Each number is 500 + 40 x the weight over the matrix's rms, rounded and kept within 0 to 999. Layers, rows and columns count from 0. Numbers have three digits each.

# layer 3 MLP down (transposed), 512x192, rms 0.268, rows 184-195, columns 0-191
465501500537524573435452517496521518509498484547493489506480537461488475434458468460513542496560442509486578459508558393496480497467431563479500507472486539489419442508478481477491533432497436489449533546453552465512493504524424593439570513453491497498563516521468560537459487459436481562526435539488503531522489444562474510480514484457533486462419537532508479492526526505494542512544505506485483484547428599390545482521506517509537502481562509489503445418469523462532437509511494524515490528491541503414481509462484422516459462503498569461515470554510484452507474570498438451
548525436577582599510518462578485422524555518491479503517505502530508529548557493490471519454445519450500471464454502534505463491510506494502529538516496529571481498500466528505513513443559508420472475540536547525476430512550464544537446460480450548523607506437536504480512518532498570435502450521515476485469530491476542544533444463505559496460486464484445460521496547498505436435474542458457537517505546508496535506498494548506500509468516493476520506554604570505410522549470524590518532503505399459470503501525525484518461483523451438466456519498500560492519509412511499526
572494469487486458469500474494439499494538491497545469517477548474420542484497454472512478494456517500517491476496527426488453475535446481455497561563514467507520455528564480471549507480506506473471527449453498565506540496439499446479488458522430510478496456489531521543515515492458451440512522432502521487502441601506486471445492475552484441445577488467476490541467564499459475584460533541441494539410503490515494492503552504502523505451460499435485516528488365466438527470544496453491487496463433476539462523507537519474556467449532489493407488590493505426521496448468490477
542489461462492482475564533440487550526532518480522483439502479527484439537510511571519489526462532473530510490531512596489462497544547472488514529482468499492519506504489482471467550526485521473470496416499464474533492548504507525498492405538469469486528530525416499505520493449518507435489536473558519565464531488555502476522457460474539497426459507488514486483508448559504558457488533467504474464511520514459534554531518519500529545459499510459394410511432506486553553528521456529421459496412462577522501573408463424481422505535551531477477512505473511521498486476511434451
538449527498484542458594444445525525470536538591453488484508519481509556529440482480515508489550558540428500542486506510533525484500449522581455516478527523522465540467453543537521490525457564576511438465450526437557441474490518507460428464516428452462541506631557512523489532560626520542557502507519506544483468537489521468541535495483558510520522537504451493497457548534511451465554490518492483488488512478583509465538505498494503513509418559469519495449521534525501494407525476491529538508521506519447512496522495507521436474490503508592515548513497419530514603499471477508
442486490431540514552507512502476487494481508535452513536481523507443497410478533607522456499453511509562461496472550506459456471502551517517539514520490469539446432463581427505500462476489497481538498490517560546476506746477511443492494478526534526524503460400528475539461422548459440461442453491508477543475471477511481521415493463492463492504565503439480508527447497520503436473478536512446509505552550476467542482514532534534540491503458532502456520485421520501473525486525539517519542491495547613462460463450482462489515526475556552508493543545546514542503499501504503496
439476529558531496488470537460495567500504567560511476416491537453494552465481503470532537557490484476595503448484486575482596541524501486541492463470487514446472460455483538447505455435475529454514468507530522540456466609528425550480516491441506450532578511513530500468465534518424481505468488472501533465428538598499453470418518528501524504491477493496518476475523471453525471483563460384464535497460491538508429518459557494505472545477514474545462605520426470570557543589540507514472525507511497490587422464469500488543578536523466439549480522447413550460526511488495461488
470437533459435561579409505478435411508465503465511464444454481557460517481469466471515478536548481472530406504538525582494486517512545559469524510430523476525508506509445438575562503492621528491482475479518430536519469457482521510534480452488523532538546493520540440560541497530483503537543485487513471424560564498521523551517491542504555481540471517548450478535558637557509482447497494516471412534486488506470477495520516444484536427508462553501514498517527510542446489566429533483530412485445510451475483482532487534491435506493473524554502530500555520440565498532490468557
531478510432471501495515480527470543564539500514456460496497480525481471507475494396462479493489511511499478629477466390510495503518548491508501455526476504557451544577487538538424516458462533465438536493561492384483468561500440465535536520483554478447463502564488475468476515460514452522510502478477550444527477528588528526573521551511465533543502554445493477470484618516536555562515530556529512482484489496503482462484532443483490521498465480516506434531412497533529523500496464503505528523486572441463498570466451554480501557597528562533515521478512492519532499587538543495
475494490565458504491490469483486565501473546492451511422556498487497510503520457470525599458515469568415561600562451532548501553464440551567490520549531509515540589527498503448519541506438499449521455535465411523549498470436489438442473456563513508431560485445507511407501503475491475499511510478481546463535510509435510469555459542470525579515513569499536485448532556520468500565526468562463470470461523519532559473487428453497473530551479482407509449473556490485518485501582447495569490453486462449458458445560492481545500422474524517558459559475473513458546529524487548537
473482505556496514553482457508425496492477503503464479506482545559483487548539398446424448482532439528461463496468426477528514459465466469495413551516434539512518506513475512536541492464515573493494548480529488484478514381514458467455541503436572503520510520543499479514510502512555440604463517527526506505491479391573477452475492509481500468474484494450497453491548549506539460439458450522488502529511467487537498440531473524476495523496520513420538501526475442556453470508445460440505516452562432540468537432608505519468398547485509471531505491502504508498514508518465460506
540552467518566496510522536553473453435561527516533543522551508456528463544493563449500537530539430515525540472478490495557467502543564507529507440541478511453527551479447500569509485515549522516478488513509449518525516424491543548509489480490497543509449481551506517472502514469545485472461472487512496472503497467473495532453548494584487463594556492477449409520479516516517478490469520463507493464511474472499554497490523499567494546531472528461574484481525495498454511473505457511446525484466453413471525531476469439479472542544534481547499501489467503591486471500536517548
# layer 3 MLP gate, 512x192, rms 0.455, rows 185-195, columns 0-191
544446515488481528499472489475479486401483518556493475542464562539572489481565437489503497533519524456505500543431524525523551508529453446491514433485427500540402469444472466587588495505462552483492494488418505546534475516603498498506514520570512495504504502505514457442501504500546488467495512500484456569470566492497587539515495488511561477423530505496481528496486556507411514487499592455494468511502503505437445464539496537479509585567417427508556516560455515447520518482543547539506491455472434517559481370468504554538538531500518520410460444454492563492516507525454442422
458518429419579494469554463568488524448488487562531426523553545539435451442471516513536506445482564472466506500476517400530458532444447426515446573467435570453490526491471466503443490524444503454553490545543512553493568511497500508446552463512518513478466538480496461570523488448525505466540484485499539506580501546520458473461476462542485535424483563522483519496466554480497499468473507538490423526497495525478462455480529516399515535493565463493521451491488480530481538524486541473484490470452413521463434514567542461540483525495492521470465456579459478566499482459476503469
461523549433506449469451568456478500509458533472525506543456456481554458512494464495544461487511544444516477460513476505563486527518494479515550551502517478473489537505521496494490573583531472486584506529628495541583484485474504514451488506480465485459486513439434464550452490467521404514468496460469504510520459481507430509453581542487507499508515486477493465468507484550505463481487428574457470526488515531465496459601495548504477448523464496508534533480516495498535487537556545529542532504498446464532465546545457473479478543492587505477486502457517504511514473472494532531
523494529492421514514441488455547545440510368531495439547514485500543424532507502474453471465562502505510471570461466571458588456529521465474481486534486503477484512479541523485549486468447540524506505479515479633537508489479462479470403533503500484505505484490427508512545430524511487477478504508473508489543494495500572546568475518521512462524520451517507623523512589439570504490538494507527524490628533423548490485577416486486517436528519498508495500490448410519435432581520487611568419455480620595537505552539477488541509454484595572456478488532547481549511495483453461530
467469464415432541403512399448546507561449516500419520533464493472533548477504463488579525485527410464578459568459475474491550461511534504569491500468526474406477519512522461476506499405497466548469484456561524496462498410483503444484500596488447468502485517552570504495502472568483546492501520455501526470552463493555508507407557520471454507442577495449508508459479461442566483466468595485568573491588421513442535536495494440501429496460496395525453516409490527495536451531442486521506494508409519517548541485413512474525474537467493506524537541439548527491462550567526519471
421463490500566595456451507479477434424474476575482513531493581516477469490479437437502480576482490466475479607524513470508553480462488518461573510505446447420449508421452541548486442504535505560452565524505508538470535493516491508469465362512505494488551497545535526488452566521478503449483551470476476511454505547503505468484465554462517502494505504534546467544533514490537487472540439430502493487493493503430512434564528478504393531476488498547488524523475483466499432583507469521515554395473526554491513494473541497477458471503461518496505492475481504505477501435430371541
449470497515484522531484480615557474410447507468554492449518437436478476501512491552420447446486468480493497483495464512512495483462518466558398497484531480496431474556498544465480496507498411540529564544518494543510569450532495432469523465471486518530520559487465502473456478527498498464491478477485478511492532458477450531428476519505505457551504499520601512518520465549446539547584516474453521573547540579496566475518494495496448462500549500502494549519520513469506537480501568379523524413542472514480500544479348496486568463510484454514460493457560434503537543536516519479
486455522476475491509428589546513479544438526530409453500538458439504511480446472499450478558511508504507493543578465538529507483569523500572529505470437494501505508487474561514516450550471529504499494468450504467451507537475550502553490503487532514558451467486553481419551485497472436485534475433491529525543440453544523503457487536490484529546495525488544482465412516472513491525448523486546553503521465537432521479500534497504557584511443439502498517505474465510541526451425543506542524569470584524506502542568520487488563514518529507527473432493460481546504459530454547454
537504597510580487509463478563564562489522449572474494514487491501531437487534471485517501557535501490530472544540498543589557461447450519472513467527466469503532444518420497508518429573498486483473519539511431565566533559510522536482508522528507495504513500492445475457518495532525524467503550469569478552503528510478509537467463484556445508502423484450564486614471483490545493586459542468525465524462456440520495520475564449466527470558505534486533547381508455497452572504466441546585444567512482528560480493571573536483489547511530554516574556440495472404562546549480424446
451447479486541488526561528475468462534467520486479549471534536452476565503530521451525506584557577526523447549460500564515479463547559498504490470524525505476472480459455479491570504522438484592487515496498512528554510493475478458523533534504500399539537551542433455483515463558532527526501597511482468451461544573540542518548540497482459529503425527510490445459533510490524506473512554557509470520465452492508460529462493475493529468514491549526506541525480558540479515613486483491552502510536468498526590443471471505475498442529530561447498530534572541505584500536563564500
508493550430560548478517537483568543514519448406440485543463477504476517487538529468504509539564498454428443477489534434474487463499431495469523511512515455536498469507506542493509532528497478546492506480509524549527499462504507523457519467504497498491477497478555533464465537488487400535496524478524467493511488489517472470542509490466453519437468455547519468468513486557476543497489535490541504513504483509527466537510530478523486486485462529458461542515497480476571537471495537404525461462578509571545492475563535529489502481535486486526466486563482529407489502515470491486
# layer 3 MLP up, 512x192, rms 0.478, rows 185-195, columns 0-191
496492547528545468520488523542554527448496442442435496505477527455537521515535489508453439440501507533509522517485540577499488464521480522506520516498474549496516495568443481509461486488516537533467475475576541546498512527493531495554467541440520424514519478496449493506454519486435519539441587631417524456529478496509484491590494521543488468519438514538496553617420562475546458463528486460474567478544538517570514533449482545496458482500486452538480556457516520503471480538492494557528528488526454560468490534557466453499443480588489521502531478514515503467509454468508477483
546479459466605458518534492502527516526446538513632463526465508485460536472504576528463472460516526449482518485490532567568487504517487444458449514499545510457485492535522462430502463528519528520540472552536515449536519471481476514469522461509468484507438520496508499510459520435556530528466506439500519498465463419482499498489530572516509523444498497486496520474476488510523479534530498518429474488464537413541491480509487491543515433535492501541546487540487398477469470467477495457514488490446439509501474470530543473546545523495493507484530479526516504526565527469483448457
512520528470456508478478550503476534507445543551495629467548509498513519499497481494540431413511519508506497535523464446511519511482443503576495528477610493498475491488430528482502505589498526495543557559505564466533508492538523526490544587492445506557462512547456494572568513435550434481499526501426479532535506509456399541488464511428537497494516541499503443503508469544562501549526507571481519492536516578479430433525506496486488468514509471552544471434551462437512489536568475487517436476556476514519505510538528574497516574475494478483541420525489514522455494532527548604
462521531466555425472514469508536483489441466462440505406477422516437454503512498499488502482499433496546463479527450568467526474475427531429468493463513499442425460478524464447421488468531521563459440500525471519522505538451504518486535501527572526484487482469404513466484492468515503464491496465536470472492483535532553593528538499537510503551463559592430498507491436520493524527498499477518421469437465467440471539481478516545449553533492563476404480487491494461536444555419437597540519486493488461538499499510593500445540525420569542504496487505458475448553541508423588471
395438475453435536481533353463536577467431502586465547572534510499496515513485558528545474397524438461526451507478448377434488548487549468505493454559497457401510604483491480521521463493478459561495468542566501582477542460495502540598567554502538498545547406574558507471480433603519558463421477477466537414533431509509484520434493553460459476441465486516483483475571499364524505522497507522598544427563486484442530426450468468490438503516531428513426495435487511564502456475505508512512465521480536465520597546410530530496408485525551531415526536420519553430497534549529480439
379443486469511519511497496488449482453487511541448466528458560447517547473452416505531517509467440528467464490497572536488501467477557534467453448488474427527512492391456517541530514523506491490464481555534477461434509469495472524496532439533543469475467476491476495540451538461552421549509471489477516501481467557541465551409500509545471521487550424502491522527501443519483460452470474492480484461419508481515416432531484539469504538596534474515493526504449499537506476562393519487485463463480530495553557430557565511491514502489406490434467529458505515442493472448489443481
531504419473488483491483439386475542525537524544438543488493433523543505553493577478561490507598531493452520507443530558526429481503555561524546520551483514511513500449536543584450472475525552466440395495491590520484432486477450552454566520529487574496542435507521429535565583478485439490544417557586556418453427476509556485512550458492473533551471546503505486509550565397581533462472436490493480536432502438473470542443536475506483538545536515526601466449437399461507460512528427601443475487461516439518548471557494504463458521515498521544505546547484526470491486545499383582
493469547512547457522516532500497417586438482419537505500441500543478499505601551452489461460486525531450453480490547491446480600527433412475500514435567514493525446479526495467512516568497494562508464503476532480453493543434500432537532479567463459529533500557459475485510508448511488459590512493470479519414488479516472533462396550431509524485516476446557491486488467485487496416470541531513401486538458444498532532509489481451446554502506497483501512547516537514562458475523468516485538525481498470570477494442588500563421518466470474473421484427490475513556532536530533487
502438477477548479501463473521559581477515518493490505448563523440491436483433492499562575610484441523526479557588558605553529467500437433471633489530420580496526535515469528441552492560497496472512518530533495466513483519434533469474487490523516487462544443501491469473457453484578504506477514443522524541487507541428424551482469610500509594557456519511562520541548565486479500523509407487527436467522505467472584490546575453431464503496514479481548529464566549497531540569438503559512445524496517554552478489544512522490457422597478485487568578507453529416535535534533503503
564557463477451495493466523580529448452554463519508484547450446512458417466481474488534500433458455428486499561572524478575475499512460502534563463469429487496503475559528501439506454421503480461508440494523424478521483521481523559460458477503524555464502513500579508453459527431477503478545410469454515491540505407421459498475467468531532461487542491484482580543539509509478554493450534476479526504526482443508551435416555504502500460582427435548494465459522506487530520459424457496546497480528495566517520583493485552461504525524508508435438511527505430522450522531500506540
457483463530501502540460472496460448535470561558528566461504514459517487464493483566500484456493478485574490507573451538515516528466526515553523492452474501516514524532528485493491499485519530524538426509534505496488446480460469496527500490459523452520469490521417446552558478564516590499502458476494503515514522490541492480498458484517490529540499512490498559525463544514511466534493520516466508498536524483492484466569506535526535522503552470575511504517500503531460492550512496572518522510404488459511494488491444487487498501472506561463554525451518482545450457451527473469